Weights of a small transformer language model.
Size: width 96, 2 heads of 64 (1 for keys and values), MLP 256 SwiGLU, vocabulary 8192.
Architecture: no biases in attention or MLP, untied embeddings.
Training: 157M tokens, 9559 steps.
Each number is 500 + 25 x the weight over the matrix's rms, rounded and kept within 0 to 999. Layers, rows and columns count from 0. Numbers have three digits each.

# up: layer 3 MLP up, 256x96, rms 0.107, rows 224-245, columns 0-95
# down: layer 3 MLP down (transposed), 256x96, rms 0.095, rows 224-244, columns 0-95
# gate: layer 3 MLP gate, 256x96, rms 0.113, rows 225-245, columns 0-95
up224:472498559472503535512504520471512456462532457534527488503563549485519491476494534504502529520489480455476542485546488468529520534497501490482535463500551480469493497584528491497518475530511477516443486455472492548508458452467473503531491470470486532503494467549488482540524474503481489519
down224:508535476521516484490517470517509487494532432521507510496507540545477475462519455520496520525511474489490506482559484503509506482519520515473511481497510522487482492542588492528471448502487493529490490495466517508505457471519492498489513489527506538506516506500524527489504504479440548494
gate225:492510508522484457525509452515528521532506489527500547466495500445533534537480485504501560523453574519525523472498542489513573555503518505481463459509501493503543538469527494538492499499487568541521498506473538459503484468495445513463498524515481514505496514490489518498501513503472457493
up225:494483486465460551485456538457487504505493534500482476531535528486484441487516488530531467523494435484522517487551489490473464476485495485503522491491510473495475438506427482463482487512511503473474506485523482576457565490471531493504505437488519484510506465513514498484508491500521511529
down225:508532483527534511504525502516511487488478467484478491494460525536532490440521480492468533473512498488500503525489488503482465438524501493540468539499510503554480512497528538484553509477511450492489499570485511483492497544534534512524502467493484477475484505498533502511509518525516548484
gate226:530501463513532531487505529546495465473495476471542489466486534536477515456492484528473500455493483488484524484499482493533485522513494461530502504531552494517517479463503519503511509529490492497547516493501477490486476515520502517494497483460482468477478469479516474497524500483518524492
up226:494484515524519499488538502503469490501494468515502494489441517477501506552458520518551517512514501501499458519518497514514472496472535466509507510515486506483486455516523529542520509523476515518533492482471476479560520498472505499525529524475473457515499489511503507480472492486493490486
down226:485536519515501460507519478484512515506528529501510518474490520475508505543487543477500503514552493504498515503512505523485554509496436477510527474462495508482512503516485469525482493453516529503450477503491500509511514506476520481478501510553479512492491538531487500531515510497527525515
gate227:512473479480569529485464505474501519475518476502549474516515519473432479444482455468500513489489564498469516487493517509515547497520489473475502548475524520528524471473507514500505498508485479487521498461478501503518516549513487496518498559451552474535534518530485485519544474489535478504
up227:499494514463500510458494470516508503509533522525537483449545480450534542518491444513491506448499506550533543505508496553500470470465496482494494468506523480540474495516478499483482537492503465457479456522458452483492537548527485536538481491499520498504523519512391460509540505481508487505
down227:488474479407541509477489514484514520512528504515515461504497486519500491478500489501478568516534486515494540478500458522511463369508462480500480504496480524491503508476421494479516499510471486490489491484485519483507499558518512478563513498514508481508525506473476469481547478510487497490
gate228:507474513486494500533506501532538510536490510504492498470537490487534467486552519535472493508525536482538497477454502484537473470488512511517527455490493502473438518511469527497510512501487473492518494496487485508484501514511492553509505499491538528505552477479501512502531477487504468529
up228:482488499489520499500521498544498478486516521479552520499478443500505493517489486487518451467536506480516544478482481479485499497492502529512470480498567512472518502499502521500499506479495534471541450536505516519510505504527472506540519477482522522483538486513509549536506501453475501523
down228:521453481484510466497517503529485509518531507496525520493517482494493536478491503539505525486503529497513510507441474491520510471519487498491478506494501543513542519486382460501537465513519480474529529494474496510492494478544524551536485498514492535509496494471517533492486466501520484490
gate229:535497492502482501533510464549492502464521507448474501513520513476479499438497505492491541558506499510522446493532522507510518501475514500478477467479504502481488493493491469494489497504487495475481523518563475520509485495491470509497481513511497563516447489493549536532491511499505494519
up229:496530527491552471459485478497485519486496522532510501529509490530495497517473528463523514490509518511445476533500499508511480518527501492474466536485482551506557503479514489504537501450481507462491509469480476493517502461522456475478539471493491536522503473505495469502486561489523507491
down229:548500444493549489515494505560528527467496531482495545464517495470509481478496515517502517530456495449543514491496520480520499519506518476505506455500498519461480507461474495480440483479482486503513477517526482498468481493539475512536513521523524542516478527492500515513498483473518524493
gate230:521551554512477472493509516482506478540461500412473521475438499536491501523539506457504516479451524552501519469460507576512501430480425469535482516477508504507513560505506551490547480498520420455533530516520543482478509544552473492466484512545527493497540479494513472525494488521546531512
up230:445516449493461492488459557546500531487470500447518485534505496473488498475531528491511482494470559514506566462454479544543499492526459504492563511509501502466499519509552457463526513518538479484555533503507534475437538478505484531482577466490468465503504489475491531516464492534500490526
down230:422514493448483523467460511506478517545452521476529476497494490489539493520502512449500502501475487520571521466474481502509479539510490494475506510514500467466487476511443477463512547507513500483552538506485518474522571473533491544517519465476476475487544444499475520539446534535543474520
gate231:529506492497516467500465481495508512502462518500475525500469473486487522507473496482511497502500495573488519483487488504519491467534495517495523515532511483531528490482504492498507475518543494488468510507511453512493481532526534509519488528487505506502487498507504489484502496497490536494
up231:486475529504499502508527478528495502497507461490516501511499521500498478499503506490495517537464504481492518528511515506499482475523501499493512511484484493505504497483537517478489506518462482534502479474488531468480527464482482502482500484487476517497513512495505539548503529497509480514
down231:484489516505492459491502477524549472507492455498501514503495497482497494497471504488490491507466502489512501524476476539513517500535513470468473518498499492491512499498537497527499500541503523506485496505488494508502504468518490501500516515496519505489502452472475505521478504508471493484
gate232:525597488532481493451531476518464474471519445465517482456483455546529489449495454472525487526524499465526533482551513443498520486503500471498462491482498512523515483523484476536500494517483526517447481545462466465518416510506484486527541474517503490469519523457508512473520509525530509462
up232:500460497468451467528514520478546477522491500504476519497517518561526457515464521494457473464473523539458517527507472507494489468543496505549472465508463468506552492524502462480520455495546517464553537519536510519502504449522511537512494464490506514519464440523508486494465552483479483537
down232:517496485473465499500477487473533505488494517519518505468527535520489485492508511504482433470501484512462487513505423564515483458481518547509483468513511499543544523494511464448495466525457521436490513508520488485441433486491504567462482475501535507513479525463477514506505531509518525526
gate233:482525500484516470508495501516488497519472464485467552560530523507529490504557500486531498548557515516510501457514513503492511498488492488518478548501503463531458514469554516523543467515524438489482470463523483481477490508550479483455490503516529523497560504483468540498557500510496478479
up233:492459489528496484484491520469507488508484440477440493517530464493539512522508477495507490515562509477589504489503517503468546521490493428546480540465504529511484441511499517510509474473468530488500530474532492482499486505517551510448503517535481476527490474469510466462518514471488473462
down233:478479488535549468461503542492442496500519455503435484488483512454515497483537500475513520535513525494513453516524510487491528561489506480509495501521520484480484453510461505517456496467434516470530502503519504486514498500480489511466487543528500507531505490485548470447510494461537491508
gate234:563492520526520479505543518546487521517513475451511500496504515522504506477503479488479483541521501559541512488500524507467497479490518515487537518482473553537495451491529474513498527461490489514519501506481493483526497517495528497512560492494500502514480482507518490546490492506484483497
up234:522489495496510505468510482528506486478504481496492472522500464489545493500501483482533447485510486490496452501469474543523480484484495511526481518511496498522524502487547505492475456517487498497446517487445489476470503516484506497453469473535468494502507464447521489516477494495480520497
down234:551477485487478484508488492508497537473498498468504467541503456538503505510500466487512499505559503502534480519462487526518471457516506500491497488475477537561521499469471481503482523457471519494454526492504484495502492512451507490502507466540476479502500510504493535566476506524446489457
gate235:538524497493557463485495504506509486503544515535492498508488477514546495533510485483497492527513508449475488469450482511520502524482546500538485519509504507520479478501475515542527511484503474497511467480523524433488491488500510491515467509540484450465487503476476515535530516518507540517
up235:441461498514476552527507499448509492487465486472517513527507502472469455512501498511507529506487508541514480512512523505487492483502513502475486508492469522495495478527541474514509495534507507473502582472517497553471515521476499504498520553479526509512498494504539501496486489495512473479
down235:515514493500518471495508461527504513489537497488462490506512480510490485508510450480451496497467452494461524525501486494516490484529497537510515502510526504481534521515545507470497482508488515486504531509484525543531488528516503463492474490495505518493495483500550471437496523498518526473
gate236:526534505497513460470506492461572559532495522488480515554511468539529510526492513514501533446510531483482501505513544483478475516485507468509524500478478503480501498493525514500500511518580480524555513499493513522492499469496491501518493513480464506499493548521535485495469520549514472528
up236:532544541510493462521507506499538525468547491503505518492487469535466473518504492525499486475530488466503492468535505475492473477496533488495506516575488518515539496427496506540468542465495517490530500478453483543475493479512488467521531510501462514494472533522508522482487510511543527540
down236:497490499513490498539480472526495487503520518531501506523491511485499517500519512520509482510477505504507470515538558477501510489475474567501508511450517488529501508491392486544499487507533494461541544476496480538498488466471471475498515506494498542464527524500503514523504502488487537470
gate237:496516501515479479521499507489471489509481519473499522536504513522508491500477526513546470502502483492548506521474511516490539479465514545501521526503499505503518502534523481496516512501510495528457485527505520503506517517501456470552508531494474494460480528471506485531481477496490541521
up237:501444511514520517528524520487506511479494466507509456501510516487503487491498513514537535538512472525490483522476500483496494510466500511495512506481472520483501488489544488503491520475490495515487488520511480536503516506477520539529524496505489508513516504499516534472523486454472467542
down237:507505475479500494504509504509498503506464507499522491505510499513493493504466443485468490501525533506513502497530501533490493502519496525503525524509473507508544496514567512488540483511500497524515511467498498507518484502495463475452520484501484484509497466489515476542500503496479519507
gate238:493519469563498445483519458541469489517527523496498526494537504533452488487500511512479527491504533468546483473520542455472512511468503479493533482483496480496482479540517521518525503480493453509508485529496487488473468508538513465500465531515484505507479540518515532496514507447507484534
up238:448490500548458438478477463512501504537511534542484538479515489543495443539493525489455496497495520473529494462508535490480525501450496487494535473498481443473480484530492543500495484476484499488534504509500533516450485517499481450471479524492484497506470514493480510489483514448499501497
down238:500524505440466535510487530505523503465490502544486471522543496460489484487503512505507493501519488532494518507505482505518480488541475514465494498511518508509507525455348528494504494518468514471509489468528507499493553481481520510487517500506496498493505503519451487486516483481486482466
gate239:514492498505499490508507488481515459452496486514483537506474495477531497509465482508520498503532546504519506527492477509513468497553497541499519449512513499490495484533499538518477507476516519492505468493453468518523519485504423514531452479511512517467489475505514502502501499487501490526
up239:532448495495503497512485522498497487478520468505490487509482508495499492500494466513532486537564522512525471504499492513499481514545455518531504471508533480491489514500475511507488542465512524508486472498444489518531511474503462519553459499499505527463507487470538511499513472492512511498
down239:518481511464487509506481489449531521505488547486501508493501484480514509515502484511469507483502505491532497517500495505515487506509511520465476506523515491487507500501386496482501489491475491465510488473497521517502514475510512515491504523498472500539517501502502498488498488505580455518
gate240:495514464512495514515475534537477513518519529492533502527462528492502521515511494544498494519516550545518494467511465476504497503538492483469512494499518533494486544509531460566513510519509500476481523554585500537488495513529510556475503522491542557500489481511530520487491527522478530514
up240:463461530493531493483550513510535481474477466494476477509518439484522485494548517456468528500462496435469498510445489547532463525475509487548466480453456470491520530487512503486454482485526471537543523449467477489499496491489500483467501525488479505466474529458497484508502483470511488496
down240:509515434492460512455499514519536451480474495492491515495479483528516471543458525542508506477473478522511491475493467511530496486545479518497444514489518515479505524508598485526533504506504514503499544491549470522474510470552538539501493501489471527461497475509481540532505502514500465523
gate241:484487499507549519516522520499527545496494444481532526495500500504507522479537486487505495479514524530511494481489491498511491517553479474510478490480518523531459511529540505511504481442501490473483480503529488489531508487504503504509526526455504515523493501511523509468528530501507500495
up241:509505480542484462514498504488500473491503538469489525495508528510478502492484493533484528512513492496478514514542498477507523483483464473487511516536496516507541511532499473515498497503541491524513498531512519530477516519518501526505486522503539494518476473477501564490484478488478498547
down241:527512513536483506501512515471501504466502513516531502467525529511508513477477523517501505532511491489510472451486495466487460479512496493525527501503496488467512467537559514502509496502541505533538524492504508489536514488525501512448504498497508486498489488478483528497480524497474503523
gate242:522486497496477534512503492495472512460499519507492503485515486449522503485487545513524551559531507485461454513486495524506519523459477516452504550499525571473536482516521478466461471510486491487507515518475472459442481484512535519496462508529500495482515489530481492493527526516522471516
up242:467474550498490502489496473490549487482559546537515505499499494509502514550501483493449479448517516570505501491507534473475484514530515444478484467496512480515494527491453498549460499470530553474490525505496519525497522536467509474488496480498481497484492514497458486500532496502534460499
down242:508533507527501459489505475515508482527456528484531498479462532567498484468499492491455441495484464485489488464508505512518493456507500506523466475512471468553453482515515484506503513494457523549505457485514526499501515526519471501480520522489517506559491492453524472488465479533460516486
gate243:470497486491501502544478479512476491535478448494514553500463474544488520481528526538502537522507507505497487521476483442472489446462537496543506500523468485449471467512493512525461474448524469527518522518488509542480499515495490472485522503485489479466519517483519521554522479460492492481
up243:510494496493484563491486469483514499481506499477478481508472478501469493524508482466462488481483545529478457467524495487498484506519512472462510494468536521533482487563496551522443511529524513424479531489541463488543504463458480480531516536497500538498500492489485488482504519518504487513
down243:477494500518485531506496485501501530494527491503464526490504513539515526497488474530482504494566513475518484510506528488502497542529508533486454501479470531550511490506528523492459522542497545523511510458536480499531503475523530507482460469500518487520444438515473514471498516444488505522
gate244:493519527510549456508470470516459511526520493505489524527472527486507472529513479488521483557509495442474512499473496507481513524472517497474504494529429512513463481487486542512537451523526465499493459504520498517479492532497475522516489500500492522471504475501500474522493510470528504492
up244:490519484510495461536488501495537516486525492520483510491513519486482473521529505500514492507465508500459491514483521486476516508527542516467524500511510536464515492485485511514445499475457493497501485481516475486491577533484494545487537543513481476506471481506534500496472516438481468499
down244:499474448486484503499499508507512471476513514470476449488496502464471481521515538484453495460478493500478471514513518520484514522495503520534503508529542528438509523494442490483502524497465490466498504462501516486531486497527516519474494522532499499495509481490497526432488527471493470489
gate245:506521513532529516502512493512489511489534505471517497524488508510517502490485512507480510487511481483499494502509500542506496493514454458500492484525521518505574521482498554514486538479494527481495490510508496537502497485540504504464492493457501532500474514486512479495490509485505495500
up245:506462477528500488540510530482504493518523507481531460513535501504484526492478491515518504484513494494523499517531490477484491500493496467450518499538502515499487520499490522505469538479506525510464493496513492512511487511480504526511494534480469519500488500535503481505476461461508510516